Weights of a small GPT-style language model, trained from scratch on English Wikipedia: RMSNorm before each block, rotary positions.
Each number is 200 + 30 x the weight over its row's rms, rounded and kept within 0 to 999. Layers, rows and columns count from 0. The size before them is the row's rms in percent of the matrix's.

# layer 3 MLP up, 768x256, rms 0.13, rows 325-337, columns 0-127
093,242,163,239,240,135,223,214,232,191,213,212,185,163,212,275,200,191,226,144,194,188,203,199,211,208,185,234,190,169,193,184,227,226,188,233,203,212,218,199,214,171,268,242,178,180,226,201,210,159,231,190,196,215,172,177,235,258,156,206,201,204,140,225,202,181,189,227,173,237,223,155,202,218,251,183,199,209,201,218,228,198,259,200,215,131,180,245,225,193,236,144,198,234,228,180,139,216,160,187,213,257,174,245,163,231,225,187,228,216,218,168,183,189,145,189,249,241,215,211,185,211,183,173,194,238,146,191,208
095,244,210,195,243,203,207,209,173,159,178,209,232,129,182,165,123,177,157,194,210,179,192,221,231,236,234,175,196,150,158,171,179,241,172,221,207,217,234,230,240,254,204,235,203,213,219,188,174,204,196,226,157,222,196,186,220,222,190,182,173,181,203,217,201,227,192,139,218,298,192,229,211,201,186,172,279,246,168,224,211,173,194,201,126,220,207,161,175,141,211,174,157,190,192,211,228,192,153,151,225,218,165,176,236,216,251,140,178,207,229,195,183,169,228,221,203,160,212,175,224,215,196,174,174,191,175,198,232
110,217,172,179,194,183,213,198,207,220,199,195,267,205,250,241,169,229,223,186,178,164,203,236,170,229,209,189,219,244,224,195,239,185,210,198,204,146,163,197,198,220,213,196,203,155,211,176,186,160,219,194,227,242,202,189,189,197,153,180,221,189,196,211,201,187,175,185,263,168,231,196,171,223,226,220,217,171,217,281,272,180,211,174,223,195,199,189,142,183,220,183,213,200,193,159,228,217,238,194,172,241,221,175,241,233,161,238,211,203,189,167,196,235,197,230,259,177,195,161,215,190,223,213,230,199,269,183,207
096,222,210,146,215,200,193,211,199,219,159,205,221,177,201,231,211,205,215,269,230,232,204,172,186,215,236,206,210,175,276,251,185,187,260,197,232,217,224,205,220,194,237,230,177,122,230,268,194,197,159,176,190,209,247,212,207,181,226,158,244,260,202,177,224,229,184,192,220,235,215,168,236,198,181,181,198,179,148,201,217,191,197,169,209,213,195,174,195,165,205,244,195,166,191,180,188,203,186,239,216,120,200,223,239,139,176,174,213,194,168,227,185,136,202,198,154,211,224,216,205,239,215,211,165,240,230,237,209
098,232,223,207,193,160,208,194,189,234,172,198,234,185,155,262,149,213,243,167,229,180,221,165,199,162,272,185,215,194,214,224,242,266,195,171,152,203,203,201,149,173,189,214,215,128,179,212,199,249,175,251,200,183,225,274,186,214,229,188,223,193,262,180,188,172,169,206,170,191,233,186,194,212,232,199,261,204,156,138,225,215,220,174,174,186,190,161,166,211,150,229,198,196,202,143,218,201,236,141,166,199,209,173,250,180,190,178,215,206,177,232,198,179,212,193,202,179,200,187,224,196,162,191,230,245,208,193,179
095,204,190,224,193,126,204,158,179,186,209,208,199,199,180,177,163,207,192,180,191,182,236,101,179,245,221,197,247,208,218,250,159,193,236,189,184,187,236,169,216,221,171,234,223,242,193,177,219,202,166,175,150,180,186,178,194,206,227,260,170,222,210,214,210,164,164,224,154,161,205,176,214,206,217,196,153,217,184,218,217,243,168,214,198,136,211,234,186,220,246,190,182,172,140,201,207,210,214,255,234,230,223,211,208,168,182,198,183,197,190,255,171,187,226,180,217,221,165,191,212,195,251,191,168,236,169,179,153
107,140,194,192,194,223,203,207,209,184,275,227,231,232,198,189,161,220,171,240,220,157,226,220,187,228,224,180,200,199,171,201,196,260,184,187,198,200,237,237,237,179,192,212,172,174,180,210,179,168,202,193,188,221,154,228,172,229,196,184,174,195,259,205,243,234,194,205,194,201,215,238,244,184,214,262,199,210,196,187,180,253,237,222,203,280,216,186,175,149,191,209,191,196,223,218,231,194,208,260,131,178,250,198,171,194,210,181,173,173,176,206,208,133,204,191,146,198,165,237,235,233,167,235,256,209,130,225,222
100,252,264,116,206,147,137,222,188,165,182,181,218,189,185,170,159,204,155,211,227,210,173,170,200,183,190,200,294,153,244,248,173,208,247,209,194,204,223,159,268,191,221,224,159,168,228,231,194,176,220,219,236,214,159,153,144,133,253,179,252,194,194,195,213,230,183,204,206,194,216,220,186,164,197,204,183,206,213,196,181,224,212,229,164,252,257,157,141,142,193,167,178,144,183,231,192,165,234,194,137,181,186,134,229,208,253,215,218,234,210,195,202,239,194,184,196,225,205,167,215,196,124,173,238,160,225,233,175
118,218,242,179,256,194,155,208,217,282,218,186,229,179,194,249,209,176,226,229,206,230,211,185,179,230,158,184,176,182,186,216,194,161,212,125,178,186,181,195,205,210,209,223,174,212,240,188,238,195,250,154,179,255,146,227,196,190,224,158,209,237,171,209,183,222,221,165,197,221,217,188,187,148,159,183,208,220,219,173,234,212,202,169,153,229,187,197,189,125,236,217,228,167,153,195,224,157,218,228,208,204,150,171,270,207,213,231,177,183,190,200,126,143,215,206,192,166,240,226,206,171,236,161,229,170,248,214,183
102,247,184,197,227,251,134,154,187,168,197,181,156,192,213,271,205,191,173,189,216,200,150,186,227,163,183,214,195,168,253,194,192,180,200,213,192,144,216,169,230,202,235,153,214,253,175,186,139,207,184,266,204,196,145,216,225,164,211,179,153,202,217,162,166,235,191,212,132,199,147,176,236,223,235,200,191,203,187,218,199,188,221,123,253,174,210,246,153,225,207,223,116,204,221,172,186,188,240,213,214,224,238,150,157,218,187,194,197,245,184,237,230,194,199,210,242,168,171,215,169,241,212,217,208,186,242,187,188
100,210,211,154,187,220,176,223,193,222,229,233,179,172,147,227,197,210,210,222,255,174,146,223,187,230,168,228,207,188,210,231,211,230,124,193,203,191,172,239,188,219,260,226,129,213,230,221,231,208,228,239,199,168,169,187,176,192,169,139,201,173,227,184,200,203,181,198,207,126,191,222,196,180,191,166,182,251,171,220,264,248,244,148,227,230,171,197,274,225,220,244,225,213,253,218,194,205,194,172,212,158,190,177,174,213,188,210,148,201,214,125,223,228,203,179,160,200,172,244,189,167,218,220,215,182,247,127,212
107,206,190,234,207,201,181,209,197,169,239,187,251,168,189,251,184,208,178,185,223,270,200,197,229,194,235,202,184,213,197,236,152,206,154,229,200,177,188,192,221,177,216,219,166,232,196,228,257,209,188,205,177,199,203,234,179,224,185,198,222,189,153,197,264,251,191,191,189,205,255,193,203,170,230,189,182,194,106,120,226,188,175,195,177,167,241,173,173,176,196,217,218,198,174,178,194,189,152,190,217,231,204,174,134,203,187,205,195,215,214,181,269,191,195,215,229,151,144,142,209,175,233,229,212,267,236,225,215
104,200,230,198,196,245,168,185,217,225,159,234,151,207,160,176,161,216,214,189,190,146,187,225,165,200,211,197,199,231,184,214,183,260,188,201,186,224,201,155,140,140,219,255,170,166,196,195,230,162,223,232,156,222,172,217,172,230,231,166,215,170,177,234,229,205,164,220,128,191,170,239,230,203,191,169,179,176,193,199,231,191,226,202,190,221,215,233,203,182,153,229,196,173,200,186,198,251,206,151,221,164,207,212,187,214,218,191,205,175,186,166,179,231,204,219,204,146,244,211,190,218,211,189,189,190,154,219,208
# layer 3 MLP down (transposed), 768x256, rms 0.12, rows 325-337, columns 0-127
093,227,191,234,138,198,186,143,199,207,201,200,263,243,161,100,230,203,196,172,165,186,225,226,187,199,180,195,165,179,178,173,194,186,193,210,200,219,146,222,170,160,197,209,191,200,187,238,214,196,188,161,160,187,208,208,183,146,241,185,191,180,212,187,207,199,161,172,236,196,192,203,186,164,194,224,217,136,204,185,214,215,178,195,202,200,227,202,236,187,166,238,250,108,229,186,203,232,201,218,175,152,262,186,245,170,224,169,135,184,178,239,200,183,192,204,198,202,198,213,200,263,184,250,201,205,182,200,156
093,210,148,159,221,183,196,180,190,255,183,218,173,205,262,238,171,156,207,157,192,162,218,158,202,170,218,177,187,198,243,191,165,179,210,175,225,220,153,202,234,208,200,173,202,223,168,185,159,224,228,211,190,182,227,221,224,243,164,140,216,238,136,178,188,170,193,224,178,193,197,169,199,214,140,227,164,228,182,221,183,246,181,210,193,262,195,161,209,228,161,202,212,167,188,243,164,172,181,270,178,224,174,223,197,162,205,241,199,167,232,155,182,202,168,225,166,177,254,196,175,229,244,143,196,166,202,168,198
104,221,215,148,174,172,193,230,163,208,156,206,200,204,157,170,234,258,204,204,165,222,161,195,183,265,224,171,191,134,217,204,245,175,156,231,191,193,234,146,228,219,198,176,262,213,194,194,193,175,232,192,227,225,217,189,203,221,239,189,205,166,258,195,160,219,210,204,235,195,225,201,227,158,253,207,227,216,176,164,191,166,225,213,159,240,223,207,200,221,179,163,206,190,186,193,203,229,270,160,180,213,196,180,192,151,191,201,241,199,168,203,221,301,224,213,177,194,219,221,187,167,140,218,177,203,247,206,202
095,237,230,199,237,196,156,108,223,196,231,162,216,195,146,223,214,193,183,215,191,242,219,251,179,186,208,159,259,193,220,215,171,145,189,202,149,246,190,176,198,183,203,134,182,190,256,226,216,207,194,182,185,174,228,231,203,263,154,176,196,214,194,173,168,185,207,213,174,205,229,185,186,245,253,234,222,193,186,198,145,208,203,191,187,195,217,214,281,216,227,153,190,193,209,261,202,220,173,162,222,246,210,185,161,192,221,186,233,180,187,149,230,239,157,178,184,232,221,195,204,157,82,203,174,208,198,188,180
099,247,219,174,205,198,166,207,210,203,207,213,224,216,218,164,184,238,176,199,232,168,222,230,191,267,228,186,178,206,237,212,201,162,199,169,167,199,247,184,167,192,213,182,145,210,195,228,183,155,179,167,211,166,199,216,227,223,221,187,221,189,239,235,211,207,221,172,208,160,187,170,256,138,198,215,191,191,196,229,211,176,235,175,206,215,232,244,194,195,161,145,217,234,198,215,168,193,175,263,213,166,147,179,200,172,218,192,150,193,179,247,214,183,182,185,178,146,209,143,227,220,189,242,258,231,257,216,208
099,233,230,195,192,173,187,278,178,225,186,165,194,235,190,240,181,170,201,214,218,185,190,161,206,188,196,206,186,192,211,187,179,160,199,221,223,183,134,266,157,178,227,148,199,205,199,171,202,182,197,166,232,225,166,168,188,166,153,188,282,119,183,236,192,251,142,222,184,205,178,201,233,164,207,123,243,209,243,198,177,188,176,271,181,192,175,192,220,240,150,193,263,158,238,187,164,225,205,161,161,172,184,211,134,231,214,191,224,169,211,236,243,162,212,178,174,182,205,200,217,225,204,203,217,186,232,265,240
096,214,220,218,254,224,141,212,169,164,194,212,223,243,263,164,206,225,187,159,164,223,197,233,173,177,218,198,222,176,197,216,177,157,190,193,236,210,181,158,191,136,232,268,177,188,227,174,218,218,265,184,198,211,184,281,193,206,238,210,195,261,200,238,171,164,208,182,287,158,205,224,192,182,225,208,195,240,169,159,203,191,263,153,213,225,167,219,186,233,162,167,205,219,184,225,217,215,237,215,186,256,207,252,138,235,177,210,180,240,235,191,173,207,180,268,164,208,222,180,162,183,226,206,205,206,205,221,225
103,234,196,298,216,234,219,176,266,217,197,193,207,192,213,172,197,186,215,242,216,231,252,210,162,187,181,214,205,202,204,151,179,172,182,192,159,197,188,214,215,222,211,205,222,213,182,182,211,217,152,230,204,163,219,252,224,189,202,181,185,225,185,204,167,190,246,163,176,249,216,214,242,220,209,219,175,216,235,185,187,167,230,202,248,199,154,244,229,211,125,279,171,199,231,156,227,177,191,208,196,220,184,182,163,174,156,208,237,145,220,122,218,228,115,164,193,180,149,161,188,214,157,232,221,198,158,220,214
112,177,208,220,187,233,219,227,220,239,190,152,216,228,184,174,242,295,207,227,239,210,201,184,207,242,171,223,173,137,247,233,173,244,136,186,227,165,228,212,179,199,171,200,231,161,199,214,200,205,219,254,240,204,191,199,219,209,205,230,150,192,152,236,219,212,228,234,194,141,201,202,202,156,188,198,221,220,188,168,261,172,198,192,201,174,182,231,211,183,203,142,217,177,172,167,217,169,170,147,217,237,177,187,175,209,207,184,188,215,208,202,180,161,194,149,202,204,212,198,229,179,204,181,176,191,260,196,184
095,194,181,190,216,213,174,142,187,233,154,170,211,171,167,199,178,267,188,215,193,240,229,203,156,213,217,234,224,202,173,246,222,175,227,190,230,204,174,172,190,200,226,236,174,192,183,178,160,214,252,247,210,209,251,211,229,199,208,202,139,162,254,175,174,159,205,177,195,185,243,236,239,214,213,211,230,199,211,253,183,213,232,238,215,203,248,198,216,130,211,183,229,232,166,228,196,227,181,175,207,224,204,172,288,191,201,187,197,239,153,149,176,154,151,211,165,219,222,199,169,162,192,228,180,154,183,159,164
108,178,185,282,199,187,241,214,200,166,200,181,195,203,217,180,141,205,207,148,219,220,180,169,205,223,199,161,190,209,240,165,223,236,255,226,242,190,227,171,177,220,189,175,210,190,213,213,162,156,179,194,189,286,199,247,223,204,228,191,197,256,160,232,204,204,202,206,196,223,191,170,206,220,186,173,217,187,287,203,165,195,151,214,203,212,259,234,186,219,198,181,228,177,217,193,205,175,211,188,220,219,201,239,193,177,188,113,247,186,253,225,228,163,226,173,242,236,234,197,180,207,247,231,211,220,193,151,180
105,172,224,225,199,195,181,185,248,139,200,156,237,197,220,188,186,183,200,215,214,155,205,245,205,205,216,219,216,215,152,244,168,182,168,141,204,181,190,219,263,244,192,258,181,226,175,213,199,243,187,196,221,193,215,232,253,210,203,187,244,93,190,189,198,174,204,212,206,228,220,223,165,155,194,172,182,239,192,193,174,180,230,200,217,224,188,129,202,213,166,249,198,204,231,212,188,253,241,215,235,212,158,211,179,229,156,206,186,276,182,162,231,178,207,131,170,180,227,128,202,175,205,212,182,209,210,217,201
091,175,205,233,166,208,186,206,195,208,210,196,263,233,206,222,176,178,134,210,227,168,165,182,214,206,211,149,229,232,188,166,224,212,210,204,159,149,190,200,227,171,206,211,226,265,243,143,174,236,246,205,214,204,154,195,188,216,220,223,173,120,182,218,200,158,245,194,209,168,252,141,206,171,172,220,209,157,206,209,169,226,157,205,207,206,195,166,201,205,225,199,175,236,209,244,206,173,203,205,177,178,193,247,211,191,185,245,218,222,237,226,204,214,191,180,200,210,209,188,142,142,212,213,158,180,170,204,193